{
  "vocab_size": 976,
  "norm": "rmsnorm",
  "positions": "rope",
  "beta2": 0.95,
  "warmup_steps": 43,
  "schedule": "wsd",
  "doc_mask": false,
  "z_loss": 0.0001,
  "train_tokens": 330000000
}
Each number is 500 + 50 x the weight over its row's rms, rounded and kept within 0 to 999. Layers, rows and columns count from 0. Numbers have three digits each. The size before them is the row's rms in percent of the matrix's.

# layer 5 MLP gate, 704x256, rms 0.168, rows 362-461, columns 64-127
096:531549467561518430511511536502572587487511428472493420528525501476438484542510587505586563493491467544468480501556575449427442455431504472421462512496403461504452436479503535353427527448571576
103:553435453457456543521522506554536519552454396594472538543449474472435402492458539471505479514410538523442577512527418540540426616500490400501487501544475457481557406629524471476543561480485452
096:545535503487519497449518401472591443489530434440545505528509522485490437563491472452487455460507569549457502568504520397479513487521545550512381523491499585498492450544521511496392437390515560
101:470568438445533483618526494638429557505479539504555562493425402472582421480478560422551517533533468520584511501467432558428506472510482503486589457484514509495466423543534559431660572432487497
098:424504506517420480477597494443508484495491583529459562501502451507470522540532478584494497436559475480554527514569470411437480504409492461554604486528446545512513544424479464486553493520512436
097:517573414465555504454498546516559507493521423524391433501543485529528499531483472460499487521565488564530522463412490519543459465550487549450462535511473496523547437591530530438481603499411449
096:500407544510510618534572554437517491562560440513478536458519461496533432495502483491510494427480569419533538451434438452499542461505513438508462456505558494498529576522491470415564437461493479
100:448522503589551533520515543387502501421493516404453484513489565432475515544513560510566444518454520558474504551570478504488509538575527476585589566564497501617550467491465622519548481543395550
102:490446492474572503417524450533508447486589507542467443514442511575470521548449489571499480553597594548503535568514485533434510511497536489564485471439599478431508487522474439513590618492567585
098:447415547560521559478509506514518507437444535483468476522473452417535477429475426442538505506517402458476543483481422552548446507524510512480452437476569514544549471547477486460536478504568448
098:416410390547505495487439530398514566564471483505493486556421547479466447584596468513492517514512472440450482518581453421463477438466430565539442481467482538497481398426462443468500461490425553
106:526498552528501530490489510496544595465546643445497521501481473463474457484447510534545561466478414563475495474567460492527581442392431478436518469526499464474449521474462490502572521522524493
101:483460538509486517443476517519555462510431488527493510554519469544453501530557435494519554390492593527504488598546466505504585430502499497515503475471436543583530546490502463527469520430547492
093:510573501510564476441522545527466453418537561559445488508423495537422527613529517480517515444534491446547531454426556531461505371552525588446462439476550591547598531536571501513448524477503461
102:528428492512516443588580481565546471493484504480414492619503535555504533545442500503517462446467439530431481523403544540488441444561492491538557490391523440532494492462563444413510438498476483
107:443505466474508589462440445472464565533522466545502465487507467500495554495471605512541478452491413515570531577534512489583538498518470477460476453569532465439490519481514518470586465537468492
098:504578550486605512477541473364530422458481421409480539432407495461456590435469516571499478479492583487496518481536525468448488504472524566477449435516472467435497367544498559466539579496532614
100:503508448529573546473436518434416481525490519592521575566534487479569475418424422470541526473473376527508496555443546468519532524440486561457465501493462456506460509572494464474447501481494432
104:527478551505484471436487484580569545454560530474479466446434477525386471563512527467532569513515462572543513477540466577503603442550405536497545457386513423475537507504436504547490452526543505
108:497506490548497489502561547568538538490442425487414497581451539422450508507530448472552531443416605425486564545475566432559411442476546578503497397431587491511440492527444412539476599475460472
099:471497506442505469521533549467512493526494614436411532487429513525506474456542469397538530538486536544388445442496514452399531516440513507536526583553416600388451556552517534506481425509486442
101:487441493409440532535500474554496540370519548523511516474548540439531519424517529496447484500595469525532441476514373520515466476423548577621527496509489526493558541583521502488467469506516502
099:540518523513498523560530454560501622522491591463471505535500585504579566479432546521526519393452560462529585462460399350496484473504559502502458582429436534491508505491402524506521549452530477
098:506480510583425537512557506500531492544469470489519519463404584474546433477507524526438455536561468466446514496532500451417472541479381533570472508547506518626403499435504375524565436516425429
100:465490599449430509549535555492511489518597413487519511448504468493449438615514483488483439490523470535494501532503517451573445539429436538474450372437472503469514518512601503516481562499498438
091:524617502491521500533539576539558471468480576546496520460476426533525620451507480422513510492515436497613513502491432432453482515400496518496450548527497489495499575490429381486529552540562539
092:431509436453446532441548529579539469517600555482480452442452605456522534484533501512586536576536521500417446426543476496460497593410485558465514511488547386441503442483487562455582479466478525
099:462446467583499459485477452585580592523482465395457494438478467517521504488554595497453478503466500586548495520534442495514465530445543574540469621532567552477500575482511526460469499546539499
100:596525462478579467495557467451504399386567462522464470543471472456509503518488546460517549540580542428516518524445561521340451547413532484534482492517539551444487579500556512488514573516408452
093:540579484482465534450553492542520539517479565512503507433363578636445476439495435441515471561480414595512528546405542468504477429493438469470467488544479540567566438536562497534404453593488448
108:459469428509548509549518586439497516483446510510468502451506435556499570591474534545525523494475496512506608527516460515552459531506522490515549519419482451523521448520473531491475538477450519
103:493445538507558439508455455512467582535533525429475510506505539445526441431472552484584502445511543510461545484479488456528527455478480427489474369510461530491504500521495467432561509541460511
107:540464592509542615466552462523474487510445524486419468432469522449412464552443497447435484466558548527543448558584451530516478426520414555516518501551554466409515494529492493570526458584566450
108:524474517524514492538522413521487566595494468415467485498495507446530490467528481515553609472552498537623514471549498422555543503490512608514522542469544532427410559466560504501561449553539450
106:438513533473493476534515490612531459443452492544437489477452510510449586412452502470511526489459541555516553399496577501517429423555465590480384531473551491480526479450591528525396549506566446
092:490469479539498537516527591526470562477496542554563548482556431482557564612478507433433470342483493536561447481477429462514400544452521589562516514504441507462552488440528397545548464459453548
109:511521484509573517528536524486485518498533548525472423562480458371518568611526532584465502597572479539534551460487559390510437508454486390517503571521553538557504502491550447453524467556527495
093:581540491534572597558596429595523530475508516492600486492532557516455530569411516505365442538575465499494466480403496455469556443518482517512507525574483473601511548512467422551491555423485423
121:543575439489477450514573478529497563470517538514495531499454423430409510495537466556493442621528541436634437466456491396485541495458513519453486487495549524529587539430518622502446540542460504
099:400463486454470376532547467465439488569561529568541421535461429509488464485573502500501535533407558529435467525549480487513502404522495589554467471480548548513472490473548487607400392459549522
104:482488480559543448454488476521468507576521457531544428578601472423588450447502557528585496445470523514506541541499515594574617512452524479408508561421525483489549401483460535513445533476425401
097:458524537525512461458554529436525449563513466505482368466463511487452492454439502526531481542548488441493449464485531494525551592480504480439521461553464539420568548535425505549424462529582502
103:404579497582420526549481470506531565496600518530405483521442486565390503569403517377492472458509456528531430498533469439549486474502484512445505475537559580483487522542540479514444517500462549
098:484568480489402550565405514450439385525522531468496578465472501376501494499509479491488603407531453479528461481499474413442608462424467543529420447445573617542489430593534498436521487509641479
096:473424493540493589415496602493476476537410521381543479534497488572458476471407518556534549519465473580501470486560459502476512498442481546539566543526559543477503472614385558511507617567469587
099:558505446487516568536496496415502547469413453540448491453502573492538474578454538590475487524501460486462633506495493523493543404483608462597500546479457567444546557581519532438578517492494564
107:488499477507482540492543569639451598540434565491423500564488449416517515598531488380455452481448560549475465560401474505511496520569406541407494464548478424479527454527482473490529457499499522
101:509498511466506405507436468424466486521498494451555535449496489427518468371473514470477439478580507531511561456464459461429513494564495556496517555544516604484517475464389496570583456494570560
100:438436534559527552560483552483526553374425524457487604480411490562447499517489577513458449463483515537519464588547452544500512582539532488475458549536521508495526423521439439527517513412500614
102:521562509527484501526493414543471472417548483525519428491556534459407571509453548561472494479509493562572531489446527480458564462426413523378418474482558552397627519459532523469438530602498490
091:453524428562499485470451480505482516399409500507369463470570438521433519434489459589477466507553497531585468385468561563607434516571512504479542543454463396570502465569515459495538534517523516
107:540460518486479550544490486453454509485517460529435450492527479472495527585490583524507490456439428402421494477567490617484543637476487562568446514528545435575555486535429574431434403518494445
105:555511552460528505523518547570473460481596602483428476476544477536493451434403519483482533448575394390546485483509541501511481494504421464534616521466533564490427442535488411525469571531505465
094:460487509501489506384435532514475506592505544514578548532419558539518487427554475482510530496520528506510510510412436517404477485543469454518559399548530567519472446519460486482498528489500527
096:430439455571381444500549479518484476501507471500471518473514533493451453514552494557593452366598452558506550489554482407522468381399465464548512488545464495501504578441573469436520518501469516
104:469521409507398496551546474534461472473514460478581513580560579478520511491499485470460514427479485551460518421536410458408382422436555519521507474431476546495468568474553469531497519455502470
103:478420466471572476506446427447405499540504511441554615414483480538583549485540440535383519529532526519473479506436503477537508479490534506513584516490531487476505555439451501475431415542489446
103:442475522463585548493458497436542464584374530491449500452537553457622500458402462488435477488413536493471492563437406528473510424490519465550568444407485397374521489486448466394500504536518469
109:498454563513490456447568504596562508527560472562428554435546514451404457448486583501467526454548494529565514428487474533485506502482469467497503473556367488460507518464430547519602549376465533
101:558544564452525598524482509394500564524459567524497520512491450557497533494477550501553482513556591581560453455566620505540487494477506553482591541441647490484573578492574556544567615470434505
096:533392556478432443473511544457472412531528427543555502556519483519480490490489390498446504450511560509456499525500466454527490534529447424471482517498529556475459557473494515515507473410607533
103:503536521612475516596461499370483526452438463468627470516414426500459495440462466462483492466487545440496449450399375525543492491439599536536509412514536447534508440522481414519504498500442578
097:492486439526537532391559447565454421539591440481529489440546510535480492463480480470567496439502525510494415507504482439587465489562586512543453414540492484534514487512473518478420482464564511
095:512499548498482534490512522560528487468398500550385519443692493487511514423480586542501440534507462661544488428427474512502569515478548457531564542569568572508477448538540466463546494487430539
112:544552505589395486447578551500496496451448523459448397552478603503460517490481540524506522506511476500619507489510523453439506464446528554458495503524441520550490542472503463424465511392438498
108:463454458546482409545601434486525484624456552538544440485511554557493536465511515501460597470463426554478483638435462471540523568456421495524475555582491429475589494475446483503440471457546571
104:472561445540496505463476515504492563518536533551473484586472499540455535401413509501488496478458496590465491504534532525460472495537547469485574558552494442464517523512565490528541550525476463
097:509469546526459498366497513459445448497532550421520443489404453491516480466614491469527502496564452522446465476477453474520514552509440494573594545595488560476525531496489507484605500612508527
095:466616489493481483441517485491462465599490585488397517471480472597544535421578592539469503491571568540501553483462461528444537470524495484411469536579496618446551520450477404566474482436447443
096:428486566495544563515523544520529441544485511601408472394527514480518565563507464549473508454415454484439493591500511482454404499483540506520466515537498454519554462558420571534502535486487566
102:386516443474552604492505482503525486565484480499465575429596471534457497573543553502556561389532546497490499441535476470528528439467523447468524503437536442521533448530516499561630486480446605
093:560529494493508522525605523531542569483508484535619460555503432494537579494500538487471538524477584474450519471555509522601492470482488458479453600531498503506528526436422510521459515511514487
103:449550435534590528438359460511483571508506604489510516458554487508480525490515574488480462381554456490520498467434506543469524493561400401608509434503509506527504456516462484416582469426607379
107:485467484528446510542519463437544565493541382440534497485432384458538446467659465526507434480471488580492524504538407488442495575497471481461436426512506416559500499451430539508560502497477467
104:460460473508421459497554602547516517487537459416504420484505586496527532479565385497559558475495566566542496559460427569431446540573531579518514550487492460463518487498519451520534530534474480
086:555477457569550494499535455462544464403445489553558478534468573511510501542538399578474487385578487534578534462482458473506524436549497458428500541535538433533446423483497508470444507480540445
097:572479399498523625538542478556496471483515489489495446567571466535432540559526504494475451518554524548492567459476528538592492524520451545532510482432535550470547532510488490437415379539448398
109:518515488491539499491526555493590574463496381476532477569462463522543498356443470464524489549475531449498442481488531554513402455424595643515471495544503481469548520522496481539562518523444427
101:573494486437588541505473410573480514518509451448485505499395489561461448485542574519466499533564547474520418496498555470534554506449554517500454449496506569510465534469540477456437549472487446
104:427596634504444532542531514458532582473495462528432463472482511431485588567547427466583494469497456479595613441431395435487491510448445465506477451515461508591543475510523480423487489454418437
104:540456574518531467465474361488406510508556444481579531549573478391554485372464478406549503439533430519545510484601479521453516542445511524478496545359413455526486531637482529482459417421591534
101:435489502453538481453544622545616441500540533487466491471486433529500541581499501492462492351474567550516503454479486523496528573522518564525537513457514538402472493495546506492570486562381509
094:530493520579489514524520495542450535505508446547340498544443485493540534487539487428498435511459489504467535492494472600537565452560479536435532496499480569472544470534544513514447535426429419
103:533571492437457540517413444410591502464526495411448454417579563567397489493566491427464526489534522434577630445530510532535486518523420459540493490548569448453477435457500464421539408582456483
106:451572420438582504586404551479538446487556486461542523521485435532462492432448433416537552614593601514474538456435488571439533499459503596524512516501533502477450541423598483453446525516434539
104:484479454493586561518495525574522483519524518456458494480432453508469541412458494485481465476518514451473477429554613504600619498538450482495502527498514600450528464551508475518397484465469442
099:560498473550493523412540519514538523553531562433410634477567466480503547516527525449476456560473592592495529571473474577497423451529478478524492419459472561506511576499476554581534383592577510
102:536517498523526511452407502497515502447538502439504418507442557536503563501517444472593466516466518549450452500373528504496550540524544556473479550518510498620512373583498522438465615442434467
101:512539439462579546497465512557437563432530390475559575500508562439444526424544472560487544553497470456393513478481516536558395579609518573466527516461484530536567508491381455485457566526451537
108:514545560552536463518434480522423530487584474500473392523424439418459498547526414493515509450473553596541557537521471501488484475489486530532444511550588458487455512547424547462491526502453341
108:481492525559438580548465502500434534562517554384414473458414521493541476457543406426434478432487462476489489543490559478385516479445430429488524486461474547520522447565561515495471480529461529
108:403532400540448522508443503427477561520512474558497470570502599453541494469540482473468567512520471535459526548536501461514505546490448549495449487585464583530509584482540590471525516458508444
097:459479570496600527550388462513437409504522536478476475444478416550493542503539542481513476513529461500543456462537543556513520459470536483445503529556544494485505567474371543549462476465475517
106:455499516426511520504560388576496445583512492477555477564469527518404410370488519550482476500494523489459532459467512597503564473534494543542548498587424607369515475631541506502373478538471508
100:561582495423510427480502566444441484526528558548538505432429472488480444563449491482465449524535557524441578481546445511482533515545501521528575448481473506556426501480414572416548457498510531
101:529528504498501486554463439452519491416503500612484516405418416539552551452550497455561496476490471454519451553503452540492457521525543531562438393524533540467511573586459477425493533434565564
094:566514581536504593460497483525556496559452511481471489404433482465566504617539469488446510431545518522408527591546448511459427508534491433532481526498514475485489507517600557475576481451570587
099:504459464496429494525470454544479495419510519470301581517491571440483517455535482500560499548499477465517462483578568431504474488529518515520559577513552452479539509490424517495480489537470481
093:450569470489487477541548468524587551432494577451560480482495461434480485434452409495438541390656488561552532514527417563526536482503537567485545460470538465497424506509483474463509562388533418
109:526460457527548513493464503584510484479480556492532507545523553422520536534520493513504494509634491386503615524519477503499561471429459614532475591484504502577615447628588486513570521490492508